config = dict(
    activation='squared_relu',
    rope_base=353000.0,
    qk_norm=True,
    attn_scale=0.183,
    tie_embeddings=False,
    init_std_o=0.0126,
    optimizer='muon_variant',
    train_tokens=81430000,
)
Each number is 50 + 10 x the weight over its row's rms, rounded and kept within 0 to 99. Layers, rows and columns count from 0. The size before them is the row's rms in percent of the matrix's.

# layer 4 MLP up, 384x96, rms 0.16, rows 145-178, columns 0-95
095:32 56 26 48 58 53 45 59 51 46 44 62 36 48 42 39 42 36 54 54 43 30 47 62 47 36 56 55 46 38 43 51 40 62 26 41 41 44 52 39 46 54 65 52 41 51 61 56 63 56 65 43 48 77 39 62 42 47 54 70 56 52 58 45 32 59 60 41 55 42 41 45 53 45 54 33 52 39 45 49 63 52 61 41 39 53 57 46 54 44 30 43 41 41 41 64
092:34 46 55 43 62 54 55 41 63 34 79 38 45 59 60 46 60 51 47 52 40 28 52 55 23 64 44 42 42 61 52 47 43 36 47 45 43 44 34 82 61 70 51 41 36 65 43 61 50 48 58 53 33 60 67 53 57 61 46 39 48 51 49 60 55 49 38 51 46 43 47 47 58 49 50 47 44 36 50 47 57 36 54 42 47 48 61 47 62 41 37 54 53 45 52 50
094:71 55 64 62 35 61 48 48 57 52 56 35 64 46 60 59 41 46 52 42 60 44 63 55 44 51 50 40 62 54 33 62 56 52 53 51 28 60 43 47 46 24 54 55 46 49 51 40 69 34 44 53 56 40 61 62 54 33 63 57 46 32 47 45 43 58 60 51 56 37 26 46 53 52 45 43 53 29 57 50 51 49 44 45 36 64 40 47 34 67 47 55 51 48 60 37
100:60 61 59 43 47 37 35 57 53 47 38 57 66 59 58 37 69 48 48 58 52 48 58 32 66 65 58 52 37 58 48 43 52 47 60 59 61 63 55 57 53 45 42 65 49 39 54 47 41 59 61 58 56 47 61 51 64 41 47 50 59 56 48 60 58 51 25 56 49 45 56 61 48 52 33 56 31 46 50 46 53 56 56 52 43 63 42 67 30 54 45 22 67 71 45 51
110:56 43 38 31 45 43 52 51 55 53 59 56 51 62 73 55 41 45 54 37 58 28 37 64 52 48 35 58 50 68 47 52 50 48 56 39 67 42 57 65 59 58 44 34 40 54 57 53 49 48 62 53 68 60 53 42 45 43 40 69 51 37 37 50 44 55 46 34 42 56 59 45 61 37 61 28 55 69 56 48 39 45 50 46 41 53 55 63 48 31 36 53 59 51 66 46
099:47 39 37 44 48 43 56 51 51 36 60 54 38 60 52 41 37 54 47 26 43 53 59 59 54 51 44 42 64 36 70 36 47 55 49 38 54 47 40 56 40 70 64 41 48 55 51 60 56 35 67 67 53 64 62 45 49 30 49 57 56 33 45 62 46 45 42 54 50 24 45 54 52 63 55 56 52 56 60 63 46 60 63 45 49 68 54 62 54 50 44 44 65 30 39 50
088:53 56 47 47 56 46 56 47 55 44 45 57 36 50 53 52 47 36 31 56 39 67 48 50 46 43 39 54 54 61 50 55 59 34 46 50 65 67 58 53 68 49 53 49 57 64 76 36 48 59 39 58 64 40 76 61 72 68 42 73 42 56 34 57 57 47 47 60 59 64 53 46 61 56 45 42 39 67 52 47 57 42 53 43 45 46 46 38 40 43 55 52 66 63 49 50
122:76 48 50 60 45 47 58 69 59 63 36 63 46 55 58 63 33 46 51 51 69 56 43 62 39 66 50 45 45 53 58 44 29 42 62 59 55 65 44 48 55 45 31 55 54 62 65 41 48 37 47 56 52 49 62 61 55 24 48 31 61 49 72 52 68 53 57 63 53 48 57 42 64 45 46 49 55 47 58 52 45 62 54 44 55 48 52 67 38 45 44 55 45 58 42 45
098:43 47 54 65 62 51 49 68 35 68 33 57 43 41 42 68 54 26 58 46 58 64 54 52 34 39 59 58 55 37 33 33 53 45 44 33 56 51 42 43 49 39 64 54 47 52 41 56 48 43 59 40 66 59 41 51 58 66 64 67 48 54 41 43 66 53 62 56 51 56 42 48 38 45 54 42 63 54 49 68 57 46 47 50 57 52 48 79 41 52 56 49 55 61 44 55
101:41 43 55 56 44 45 43 63 50 67 39 55 46 32 57 49 55 53 60 46 71 62 43 61 40 46 74 44 50 65 42 27 63 64 72 60 59 57 38 44 49 56 48 57 47 53 50 54 40 51 51 61 46 74 34 50 45 50 29 54 50 46 65 50 64 62 53 52 43 34 55 51 61 51 33 43 45 39 51 55 53 53 38 28 44 46 39 50 33 46 47 41 49 46 46 38
096:74 48 27 49 47 67 54 47 49 52 40 39 58 51 38 53 59 39 41 55 54 45 39 38 63 66 47 48 53 46 56 76 61 52 60 41 43 45 62 56 59 36 64 50 44 41 48 47 53 37 44 59 47 47 50 49 48 59 58 43 35 54 51 60 43 62 56 52 73 45 56 42 66 59 77 53 60 32 60 71 45 41 36 48 39 52 56 48 66 48 39 55 45 53 54 61
078:62 51 55 70 45 41 55 46 58 60 50 52 64 52 42 40 47 45 47 50 68 36 40 49 45 59 51 42 41 61 36 55 54 48 56 44 52 74 59 63 60 35 63 51 57 38 48 74 45 56 49 49 49 52 53 40 43 44 73 39 37 58 37 37 46 50 44 45 49 34 66 32 50 50 52 61 45 47 51 44 36 48 57 75 51 66 64 42 55 42 66 60 46 54 47 30
092:52 60 36 66 38 54 47 50 50 48 48 54 65 39 38 51 44 26 52 30 53 48 38 51 59 44 52 53 34 58 56 64 49 37 33 65 38 47 63 34 68 47 55 47 59 52 49 27 51 36 56 53 58 38 43 45 65 54 39 59 46 52 50 61 52 50 33 67 54 50 65 37 41 37 49 59 58 52 40 46 41 57 53 51 36 49 70 41 72 55 58 53 37 48 56 60
086:46 57 34 48 56 45 58 44 57 64 63 54 50 43 55 65 48 46 71 53 69 31 50 73 29 68 58 33 41 59 36 40 57 48 53 42 67 54 52 45 61 48 48 51 47 37 45 39 45 41 60 56 68 50 50 43 55 58 61 54 44 44 42 58 63 60 35 52 51 49 55 52 60 46 62 50 35 39 46 32 72 38 63 47 50 36 50 57 48 51 38 58 53 43 51 68
086:43 52 35 30 44 32 49 44 46 71 38 59 37 52 50 40 46 32 63 39 52 54 38 50 36 72 63 48 49 55 42 69 61 47 75 61 58 63 30 56 48 42 64 48 61 32 53 51 54 65 47 54 39 41 45 47 51 60 37 57 51 71 45 45 53 47 56 51 67 42 56 41 52 38 51 36 47 49 44 58 60 40 55 57 48 55 50 48 53 36 44 44 53 62 44 36
111:52 44 33 43 47 43 61 57 58 54 49 50 34 39 64 51 50 56 44 52 68 72 58 45 43 38 59 30 59 44 56 45 46 54 47 42 53 65 27 43 41 41 37 66 48 46 56 47 49 32 68 59 49 56 45 55 50 33 41 48 64 65 57 66 42 60 60 62 48 56 46 53 42 49 63 40 37 48 58 46 44 45 49 42 43 62 44 52 51 78 52 37 37 69 49 61
116:39 43 42 44 59 61 59 60 53 49 59 54 51 61 34 51 54 45 75 56 50 40 77 48 71 65 45 52 44 52 50 48 65 54 57 39 71 48 48 67 62 56 48 45 43 46 42 65 45 63 49 48 57 41 49 53 43 51 59 57 60 44 68 32 46 57 53 52 50 40 48 49 40 47 60 42 65 46 74 70 43 55 43 61 65 64 51 39 50 48 55 44 51 40 66 35
106:53 60 67 40 52 78 45 56 56 38 44 48 38 67 41 39 36 33 36 65 49 43 53 56 49 56 42 41 45 62 44 52 66 48 31 45 44 60 51 41 50 56 52 40 64 47 60 34 46 56 51 52 67 54 69 60 48 47 56 59 55 42 48 52 49 56 46 37 46 52 37 47 40 57 26 65 57 66 63 43 57 44 57 53 36 57 68 39 43 56 51 62 53 60 32 59
111:36 36 47 59 75 65 62 37 66 42 44 53 56 60 68 42 57 65 46 38 64 63 59 66 37 55 50 38 64 48 65 40 59 47 60 55 47 38 45 51 44 48 53 35 42 58 50 42 61 28 52 61 33 56 57 38 56 55 57 55 62 40 56 62 43 56 51 57 48 39 42 62 59 42 52 47 46 52 54 65 58 44 47 45 52 52 64 27 70 56 61 48 44 52 44 48
109:41 34 47 51 58 57 51 43 69 43 59 49 33 54 39 49 35 38 30 75 63 42 51 33 55 59 34 39 53 37 54 55 51 36 64 51 43 47 50 47 57 55 47 41 61 56 61 51 46 59 45 45 47 58 37 45 52 42 29 34 43 52 27 43 45 44 49 49 70 50 56 58 37 52 31 56 55 43 52 61 51 40 46 52 46 75 61 55 57 56 63 43 54 54 65 45
087:66 76 59 59 62 47 38 66 42 40 40 51 17 30 49 35 54 64 35 52 51 42 53 68 57 37 58 52 48 47 41 40 55 42 54 43 45 48 39 55 61 48 44 63 36 49 73 53 45 57 61 49 53 49 49 43 50 57 40 66 39 48 48 45 59 60 61 47 54 69 62 53 59 40 54 45 59 52 46 58 46 45 47 33 51 49 39 57 51 57 44 43 65 37 56 44
105:56 45 41 51 27 54 48 76 31 41 42 67 48 64 48 35 46 55 63 46 59 37 46 60 47 53 50 53 28 42 28 38 56 48 46 36 70 39 52 56 39 42 48 44 57 51 63 51 49 57 58 51 41 49 37 61 45 56 50 43 64 42 40 61 55 50 63 39 57 62 46 48 69 55 53 45 53 49 63 57 59 44 44 52 49 56 33 40 53 59 41 59 41 21 52 44
107:48 62 38 34 46 51 46 65 52 51 41 51 61 36 36 50 56 41 49 40 68 57 37 49 36 71 55 28 49 60 35 52 47 52 72 38 44 44 55 62 62 48 62 53 44 54 54 57 72 54 52 48 33 48 45 45 57 47 43 51 63 46 49 33 62 53 55 50 56 50 61 54 45 45 55 49 47 43 46 53 45 69 48 29 40 52 42 66 64 53 50 79 40 35 58 40
096:60 50 38 63 40 66 47 50 53 56 36 59 50 38 46 60 69 45 38 58 48 56 35 46 64 51 83 66 43 42 48 44 60 45 35 42 51 56 42 34 63 40 56 47 53 65 61 49 59 38 50 54 60 64 65 52 51 40 44 56 48 60 54 66 49 54 52 59 60 63 55 35 36 74 53 46 60 59 54 71 69 51 51 52 38 49 41 58 49 46 54 45 57 46 51 50
093:64 43 50 51 36 53 47 62 50 57 55 71 64 36 41 61 48 39 52 47 52 38 59 59 53 60 62 52 58 46 47 42 48 40 61 51 45 45 45 57 39 70 25 48 41 66 39 56 32 49 66 44 54 56 46 60 35 60 51 38 32 62 53 47 48 73 49 51 60 51 47 65 59 59 43 56 46 49 62 51 38 68 41 60 55 53 57 42 42 42 51 25 58 33 59 46
105:53 48 38 34 38 46 41 27 61 54 51 43 48 37 56 55 45 35 34 41 43 51 25 48 71 40 34 64 52 55 44 63 54 46 57 67 55 52 47 56 48 59 44 35 50 46 46 56 38 47 60 48 48 69 43 40 58 39 40 45 52 53 52 69 60 45 56 44 53 53 50 63 51 36 62 57 53 40 55 53 53 45 75 70 53 55 45 66 41 61 54 65 60 48 53 33
101:45 56 48 48 55 66 36 50 42 55 54 50 57 50 76 55 56 54 50 51 44 47 45 49 59 52 39 51 45 56 38 45 69 41 72 38 51 32 46 56 58 46 50 48 32 52 41 49 41 80 56 63 51 39 46 54 50 62 48 45 61 62 67 39 47 64 52 46 19 53 62 46 45 49 48 34 48 49 55 31 48 65 66 50 53 60 37 56 60 41 41 56 63 61 46 40
092:54 48 47 56 49 23 36 50 63 34 50 46 49 46 62 50 34 47 42 49 51 30 40 58 66 57 52 49 46 50 36 50 56 43 40 56 58 34 51 50 51 45 60 39 61 51 56 31 37 44 61 46 50 51 62 48 48 18 44 53 55 41 54 68 46 48 35 33 56 47 76 50 31 53 42 34 49 40 39 49 54 52 43 53 30 43 49 51 48 43 60 54 46 60 50 33
098:35 48 40 67 44 59 73 45 39 67 42 64 50 48 32 58 49 30 62 56 54 60 60 54 43 45 48 45 46 56 52 58 39 48 44 27 43 49 33 69 50 50 52 49 39 53 44 49 56 49 53 63 43 32 45 51 47 55 53 33 44 63 52 36 50 62 52 58 70 60 43 35 55 60 57 66 47 60 45 48 52 64 59 60 49 58 55 54 67 64 50 28 51 57 40 57
089:69 50 62 63 62 39 18 38 40 51 50 41 48 42 46 39 60 55 51 37 66 39 48 39 52 58 51 61 49 52 58 58 47 55 50 54 45 54 52 47 53 63 58 30 69 65 53 47 57 43 47 51 51 53 51 54 39 45 57 48 15 48 53 47 51 61 60 45 45 52 62 43 69 62 53 53 52 55 55 40 55 48 53 47 58 54 65 62 51 51 45 41 38 66 21 48
101:48 47 49 56 41 36 34 57 66 40 52 52 62 55 57 61 69 51 65 54 57 43 59 44 60 56 44 44 53 39 55 51 45 41 48 34 45 58 47 38 47 47 62 85 42 58 43 63 61 43 48 55 47 56 46 58 44 53 58 39 59 41 35 35 47 49 62 59 41 46 51 57 37 36 29 57 64 40 65 50 53 41 52 49 60 59 51 64 52 58 35 40 50 25 46 34
101:30 55 45 48 58 41 54 55 65 42 42 51 54 46 64 43 51 63 33 49 64 46 49 59 55 55 67 54 42 55 59 37 58 55 47 43 55 48 42 53 58 61 27 41 54 53 49 41 27 47 55 56 40 51 69 46 64 55 50 60 49 62 64 55 41 50 37 46 35 44 65 63 58 44 36 51 47 31 47 26 51 56 43 30 54 52 40 38 70 36 39 53 38 49 48 38
106:52 29 53 54 42 50 30 45 49 74 59 51 58 57 40 64 51 49 50 41 52 67 37 53 60 39 54 42 46 66 59 61 29 42 48 47 75 60 47 48 58 51 37 44 49 60 59 57 66 62 50 36 35 57 43 65 50 47 65 45 47 38 58 56 54 47 59 53 44 48 59 57 50 53 48 49 37 39 60 43 44 24 65 45 48 49 39 47 50 55 49 57 28 59 32 48
113:45 60 58 58 50 54 49 39 63 42 29 56 49 48 51 41 37 52 38 65 46 49 42 38 42 47 31 45 51 44 42 67 53 36 54 49 44 45 41 44 51 51 52 36 61 55 51 55 40 50 56 52 43 49 65 35 47 37 50 55 38 53 33 59 47 48 54 49 40 58 55 52 29 45 40 45 55 83 61 44 44 60 43 55 53 40 27 45 40 72 23 57 45 34 39 49